config.yaml
norm: "rmsnorm"
norm_place: "pre"
qk_norm: false
init: "normal"
init_std_qkv: 0.0448
init_std_down: 0.0642
lr: 0.00343
warmup_steps: 204
final_lr_fraction: 0.0
Each number is 500 + 50 x the weight over its row's rms, rounded and kept within 0 to 999. Layers, rows and columns count from 0. Numbers have three digits each. The size before them is the row's rms in percent of the matrix's.

# layer 2 attention output (transposed), 128x160, rms 0.0563, rows 25-51,89-115, columns 0-79
087:517504557499520497487476384570566487528583406556544451473502507489415530425465491521399512521463458492416486415444496539604457560502471512450580516610476478457435421471514478480496449516477578535478548569523526446461520563398420535523451499
103:640644528521478482556485548555551516533439512494453514569542478467555506524516457538491499469525573516463572477452472469454533534513535480566487455454329468426467571573403541443496525467466493494512398454463556524444529503533475464556445497
098:532469487506463505560503512466502470555485577511566445540489562528518514577544474549459486480519481443468441600544510526544520517539432505520476623535472417484513595533509483506510425440434412445614446489511454399599574428450554497499432443
108:470473506429466554530521567531472512423585485516562444466509430490497471514423461552580514493566517553516524474540436503494511550399446438503443391479523538540565525428540468402511530597467518552526445490513459454497509537539499402388565493
097:582520506554519492513546507499524577546466557496478436390495491412456495581457526489511475554464433503546489480504500532469439577484469477464522443532519453646480398536404393433415505572482461484543613588400558499405528468491461561480523409
097:495484499442527556503447541518522388518501514566489556522527536466582580437606504630545510400587535519550434467481402490465486396500440479470480593438537460594497517519549479534538484529564360438419544523501502533509476464425481446543490443
103:590468507581437545533549456512444501464553527509459509486511515546554475486507470525456553496566520407526546468512440532442478496482491505564549392459468501540460494465559498484489563545470513552453475450510508409417471452490571526451538501
098:538629534528496437541406515491472517457527534577537536577485534535534466440469487460429502500448476511501548527573584525508552528600534547524421400576483451425459614472476455487444536601442477441535440467558473464492476536509531503510502515
102:515502474561512449522522502540459437579469494549363561503508438511554560479479477510485465447590527476550457561495473533508453456520470474430539597465509528467541493465427546522539435523488505496683576513545481489480553540465534424557583480
102:421455506607474610445449499482471486580576617585550486403488503537479487521488469552577447514424546558544500541522570482540563563431491431540522482544432476574399442467513539428525484500488496513494493503422501523402508570577559550537510530
096:514491503558537440524452490501490622440540554469400549419473498491572562487505442478453592533504472444646498432546562501528407602458444472529432514503495504467428589408519574433512516484501475535426497437515566529465422534434445526464544562
098:429451451540486499463504484479468511432562434602495398561452467553544439459477538571517437510513472520511422509412513503551504485472585450451438488521558462563488446466474439445522538462536497533528493550598500500471433539548549425551598537
101:494659542519484518550524539511547502551481550558592509436509484494544415490485426516474537471477504553548494429562545455441531533540498490545493559552461510495492487455555424542487482537462540514453492560503514439568421457429469503493498520
106:515486504398497509563536434479513514463479474576476455492453526531537465476440448517416445535516448501454386556492578524565531589497480445445401445599533440587486510490498477589528523511478540613524469559510539562535422579576516514590409565
101:441449383570483467536595461481433416339460547506516516542474507521506472435463411555474518565508528529522557443525493508536478562432466452450451525588561506430497540478519490512476531461448487528555511512413478416479395519503523460508481426
102:512518406492538491511468486521456502478595552499527507582410541544541523446517387497433576437537587462457442536503587582439607514497501496504487479498503519464440507493429504565504379555553481525564526494461552546457486555529516478563530442
094:485422528406480450524422468480487479585461517519535482525478478503619491480490523469497559509508442586561435555433521555550505423514476418522543486463509464477501512481519471620517423575520422493579513495398519484501483514459493497482532388
098:575502502521397453563454485491506524436538453498508514594537561415524488558470434509474538443548539408463452495566499526498568419481467494467419555540533547536465572516504507457636427516432520450542439479430579498541397481530418569610417416
100:500573460471539440491429396561526459516499511453506513415444561503514569564540546441458535517526449523543603554441472482518486587586580578484492619475512534467429545501546493448489422582530556575524580501548505532516514451520519535545477500
104:530552490485395531412459580444499606408511526461495441490518489499501428391513532483436541430455612475556499482533477554494592491499485391480526545449376555480454397503500451490539515517544600520480600523531505570421382450487578542465438529
104:579556542544536442469425523546505465476458415468512525441561582432435366553597446428517446432489490526454430521519566497433611523490417591455571530548618555465566464595469476456531416567486478483500472510498438545505529505493576517427487498
097:448638490513563499585480508496476553532485506500520482488572583490487549496502511425509523425483440551509420482358441484425590469560559511471434447547502516472599490574476565593532562447473480480519509610433511543535477431477534545556421494
092:542461594355514602534484491538525462455416367476520509474523538445477530515364585458463482453480511429504428508519403560499469430555538483415492487590530516498503545518498530522493496500563414480468465503491486587412402466596509441553581526
109:561502548486436495504528493498415498550519529444500507459447483550484588545587536523499513400441511462419527575440539487518430446546506477443516507500616508437482452558483426424478501525477471527423494518410546498595403486523560538443424480
109:484504405513553563549522575438535585501471561406472607542505537437431466587538563540474531538524564527366571408564547495546494530482530506556408514548485495543549508456483471502589556542471483440513407496445506359482489556556542538574457500
094:570508466493489471499581513501498520453474492533428569535443565477472506430389442488444548504574506453460531481448454476393504574482434500496579454507415560468414521444475368562496507516525547554501504614525498483444392485515467502497464496
093:475600452527516484447517447483521491491481478550366461496628541526471507473451513530438507501505467454488371453503447600519590472558415487465432444498542633569507520515447509555511424390547546493602506488508556550486529501481525471548417488
097:540539550424528517485527501566471442486544474453505467491460549472384579514507542517424459466447540435467612482561432469487469449478441513548526541581533499469491495491439499418489545491554567506524553513471512573435433594500573561508435584
100:492367530502520457496468420541518479558570480436432539478487485528564491452464423543618543547457521552494525453472396527552500572441548540458497513419518493528497552475477606352562478525422554427483540484517575466486541495590518569436482495
099:459460560480438503517487448393586482482527518476506467530539612495515511478407491522544430519511477608382419377529596472523554566461396477510501469498578517476431469539441519536469523530491553563610514536460481469560562429472584533506413462
099:487457531528540534483497507547501553492525529446456514443478495466503476496517486419488492526548590556536414462512470450426531552492523511444432389479437550530642506550466503509470499619459496556500485562433469483464478574510484429490506427
088:539497450531430472527510463507506529573533541379431585589507442530588503453494523520506470489457580581425507564502478522503551472506544427403446538504478490459557420430506489417544491557486437586399511521528466519404558438413552515477457465
098:522528527436536458514427549565567523463530564504530497486487486463505474467581494497450547587490479558429491527584447466549476356508484485526602539515496534508472429561516490466531488427554445377481530460524559602502416426468548511546441445
096:563418462514480516473490522492500464501585466560549525447537425514541463520583525461461453566471512504449527466560415468395471519526585547496497482489396554438451484561562467453490602518466545489476549414530584503449493527516469422546429485
094:415504568385514507513461502493496520565539563529428496496530641541489519535407495461508511450536475535512541474576540450409515463517458459455615482536473440477463481453616481474479455458468463536524505631499435534465530545480499507557458512
104:553397581494497467486533427475552542522529492563348543561501505501503486496494493565597495505528566522502509511417472557537434563567507527568437650493435510446571370555471474524495462546501484509473545546477508458514561444468501462462586487
116:447554519476420529466538479521532528495478551516473545538491502616452509476531505457480414410520581553559506446568556453464562484564412514564424475488586591539530474484425533502510514471390507461412494531470518453528591464466496467446513565
095:461559522517426444547437520565482465557559528431525512518433504462531490461445491540528515468525507489518464544463507428528564542537543568489458526379430508481556458445506401465580422547588432530588529567594542604455472492523453530469479584
099:437550517515434495471501447489461510478444452479454417498547407502511508462495548469500569474500477502584498441543386537508423505446580489567515438431603484473565451475544496473509492455465476505474510517583415538513476495571506470410571605
100:500614535511401469503481467510504563519602492467546585463503494450445467543484391483546503469469543499421563394555499532443509506548533528474455445571455546477431413530547449486437490532558515556486519515593495539499487532419529520479470517
097:456428516510529567582493461536527501583479410504515491490488531565557532525489475482422506365487520428453501524537515493498553544548463485539445590513461546591567527434473534561519495429414483445586542453409495435527590493511539464518478460
098:585501428547459489481584551542413442371530514517485544573445485479491572490444450538533496451551496516447507522520494529502558518482556455505500496540479527511553506501613484434528541552494479518548446418457419517520472468509484406526421532
096:424451427556523366451474500530442589490503539504418443509541437476456554521540480530557439501494541621447560578533465527435510522482506520467536480326534499484530542472555455468560510557545411579542497524530516621520472501421482577548473456
103:545533484449565496557561480479559370587446515531470526558486517505586516474510552496500541524542493544526486549502531415536450471499509549584615463499558401494500507464530590526448493430562421553502522486521549496434477479603476500425536508
099:509570482484503524483568517600526410530470502437510525551490496465558522509538452492414487532486429578454527463500477470521487494565515417527446549547480405511533517501501544445593521458551492477515463461449419565466365650506495445468376473
101:553484487482487430417449457503424486485499522507425438381441451463543578495503533500529512498436402508485520547503461499513533410576504554502470495479604498507506373576431389450570430495517535495427548525509598555461561422540539538462476520
094:551483546444514542483430467523511499491437609506548557573531475468535464561500526499518526557495463428541504518419532627486574529413594440463429492489432430469437438478594529513514548383445469545516460457559471413507454463549441484448480477
098:474572455408582450468496499418489515493511471530500573406500569406400443435470498488487444414575552511533464425539525563511600406601430565478554415493533590496469447507435544419532468592526524517421497450469573511555494479486424500489513483
097:586487460519497556549432501466537532477489542630476507423551532461445530541539467465554492396669457575476447373508530520504487471582482473539486507474448596515554520582519582498556459473461534489486466555506557431458542481551542577522422437
106:544539561587530490474550500475455553527447462482435539507471510459501528511520571531451495447475450526490578485530544468489479496536508520559514472461576472474572569551544492504547459492540431529486433634494527471462493575490458506509687467
103:501491448448566499424494486466513502533486464466456549435492444429426525459513579468431535502557456465513580540496556497562520466497486503596514603553546520446509466497504487423567478439465458466539519490438489592512455400511581531559493504
100:523552586485506520523506477470513530475457589550448463504509596533491501413466496518485526460526502508504503428543522496509536522568483508554476573497595456462423553561507512504594461575449529433437461547521479457514631469531575485458497460
102:530404446435546587444494496503517558536538556449522502451583467495521571464401494511495500546441608511433432542560497539509428554460495534423515566500545497512460465513532468536578534595595508482596461561436559537512404579502471491521455477
097:543459518478568579443520521458491471493522509499533510606585557441529511547502438666544411566458533575517428521490548471472541520389405452423510549556493453541493446507506490585543545574493369441426485510508480479412463436442424466532438462
# layer 2 attention value, 64x160, rms 0.0448, rows 26-52, columns 0-79
106:525493528530439465496498507503501469499530475517577500635384518496503522535533391480424469400519562471495448476432437504548514497508515452504498475467474477492442514508587490547486484537459465391529498451508508449592595510485533568460505541
093:433479444499436577549420421490459518547442525455506518527539543503578518413580460494461509480506485514513542418577453530532487550451445575506450564562599523521416487468527533509499431490533408457523533569562508530568431569553473512463376588
110:548474526484516495504533466540526468475500534505516594481488443458420556469505423576569539534489560487510473441467497540455442537462567538411569467499570483466520594488631502442530453511528506579454471493493441436441511413542607434485500508
095:503599508417491522521530562463466498490546498461515611509545477484607480561496446607421484503558472430525507518457444540540505468462531543420454485612440485538534467588518470518499520535428538510446483609522473480467480495476450484449432482
100:514484498484464547479476439591483481383575516547568526417535574519498410456487559456546494447487500442511514412536508566573503437456536418482497468458544489524555467545553568588528507438451602585541498564455442462430519538492439553538454565
105:537448503496453457498574513478511513401551537517439553576509527533538438425490570492490417526495537466482405438616517531519395534505481552491571594506540579447471516474558428409431561663553588470512560473510524480455496425492467564460503514
087:511580448524542529544571540506428454621592509574492539530391548471523575484494361465533503566583521518515552555534493504539539503512510560520540551602526464497451581569554537505569429533521549463493436512491475429473505495539558509458463590
103:520473641512452533361492576481474494573535504543416417534577526568471469462470488487582472507496577482403465499499452578509467530452527486546436498448546514597557508364540472592539494491447488420482488557515457413575516579435560478489482527
113:485486415545606498509470408471479586500470568501520445518418515508538483532612444561517487471473493577459516380529533454536597504467459507532483525561530556524522534513474480527424445513499508452485462510411491467560470479514533551437514492
094:477582514553445479523547444405537475532504451446437590535495555438498347416518435473501537532504582528510452479519509506539523525522550465471534574509517538535582499504497505404468521547564580520511463524477496489515530587537505440547484538
105:511461538525513428453523540626559604557534450493498544488500411473411534543388504568594537526473447514500439532402484537480503508456562479569556453420539504618486493501500499518488415443466562548480486509532397579428535510515516584446544479
097:514559536494567500509529357489530403549482493586494502467511516539466501453486447492471466476492479480593551438555548525528530457603480516559449483584560564448554521543571557479463490447543545515493467485546508485517528465512517427497500481
104:497510471468474535572417460492467505559490550436452402462489491518444540561478362553487507502556495523404506523497637623517456556528500449469450501549512485418455615547361473559482374463514547432523435531527562549520444545516489492523450473
100:569477493542601480491594497562505516424466557410563534533440511493407551505360503405498460400488522485432532493517484426427488485491487441491503530558509483467487499561542462474523473529558635482480555514549517601427452488436483514557485406
094:460493434610596552431543498519457545509516455622534557516489540554489508575504348512576525476515511612573463380487487461490518560534627547451528578501492448582587540436488484448537406482478530520502480575529516533539459546496466538498499514
106:520492515456518615481461474529587483469465528579576481467575534598544439453547550521492550487460380443503474473486476598585542523573534500485520506496442547499421428433461415488503380474404432489545499463557472546495423552544548519411546569
094:579520444498512475483504460530517580451515563467447486536472458606456450530505483513436486435509429502459567519489538486512426435561573462510558529493465495386537434427482482424558416475546601481486472474519516449406488520525405557614515526
107:499492493539535475441527544426488500403551510523538475614506511543580545548519527465389490456524481530419578511464542429481478524546482536423446551468519547570534508459501425614481513465421533574382502517578480473540557561504530515412485462
096:554543469486504427445507457522604563525444483475498658533551585439471487373598514543465486459571550467514435463473552461537516557485421540530448547504506498423566576529444487549498531445526464496465542513461471484375607419450489556558490433
102:587534395420550594509434454465486532469482479466549516525561371512563574494562396501547558486502509472498543527580475586525524483552500547537515540453545504456533475462506477496559515505433463527542522534560452524635527478551595455429495549
099:535520487458490531496488446547483603517530505603434432488523510536529628492575427468554472471511426561495396466449450582502585477535455505438430451458523548457519452448509540500538455530477480574498541612524379478568504499493549511485430519
104:562494624423442573562434541566434515557555539422527475464485489496593438581542542404521470513484465515518503541378502446482494462530472488532537527424477545576535420475462454502543475504561455552471483512507388527478528582577549565471512454
099:544501571504508536485481462499509516484528530394448583501442522503524457486467497466479535537479455404521581503527454421549565463506450543434504468499450549552465467455467425517551575503413522506458524483494472495488470456485511456457429437
094:534532523540542459588503534516485529489510565608535413601568428527531477473568450453530568594489483558454506424580434547484547479535446585471504487468575482546441539515490526606515467483523531436512474474511526496502469499594501576590485424
099:564480528480524510441551451461427544481547516452546547490582531460476541464452472561423418504523557484548455535467566393502449526532538516560510596469454440458465531542458532444464530504539525532428526488534569474465497446485502548604477449
097:496454432611467500507524494497409492540500441548483482455505550585563433477444493521440531530500442492458361438467500559556508430485472419548405496467473467598528604508393468473548528489514475534432493546370458466543499521502401418521468537
102:505563515494441594496518509489584524434532499472511529462542551531501412567513592497440485475506611500487501472518568483530380408477553469575520556590438497438490463563465501483407389485406559552567508423492520464442597476490537513468514426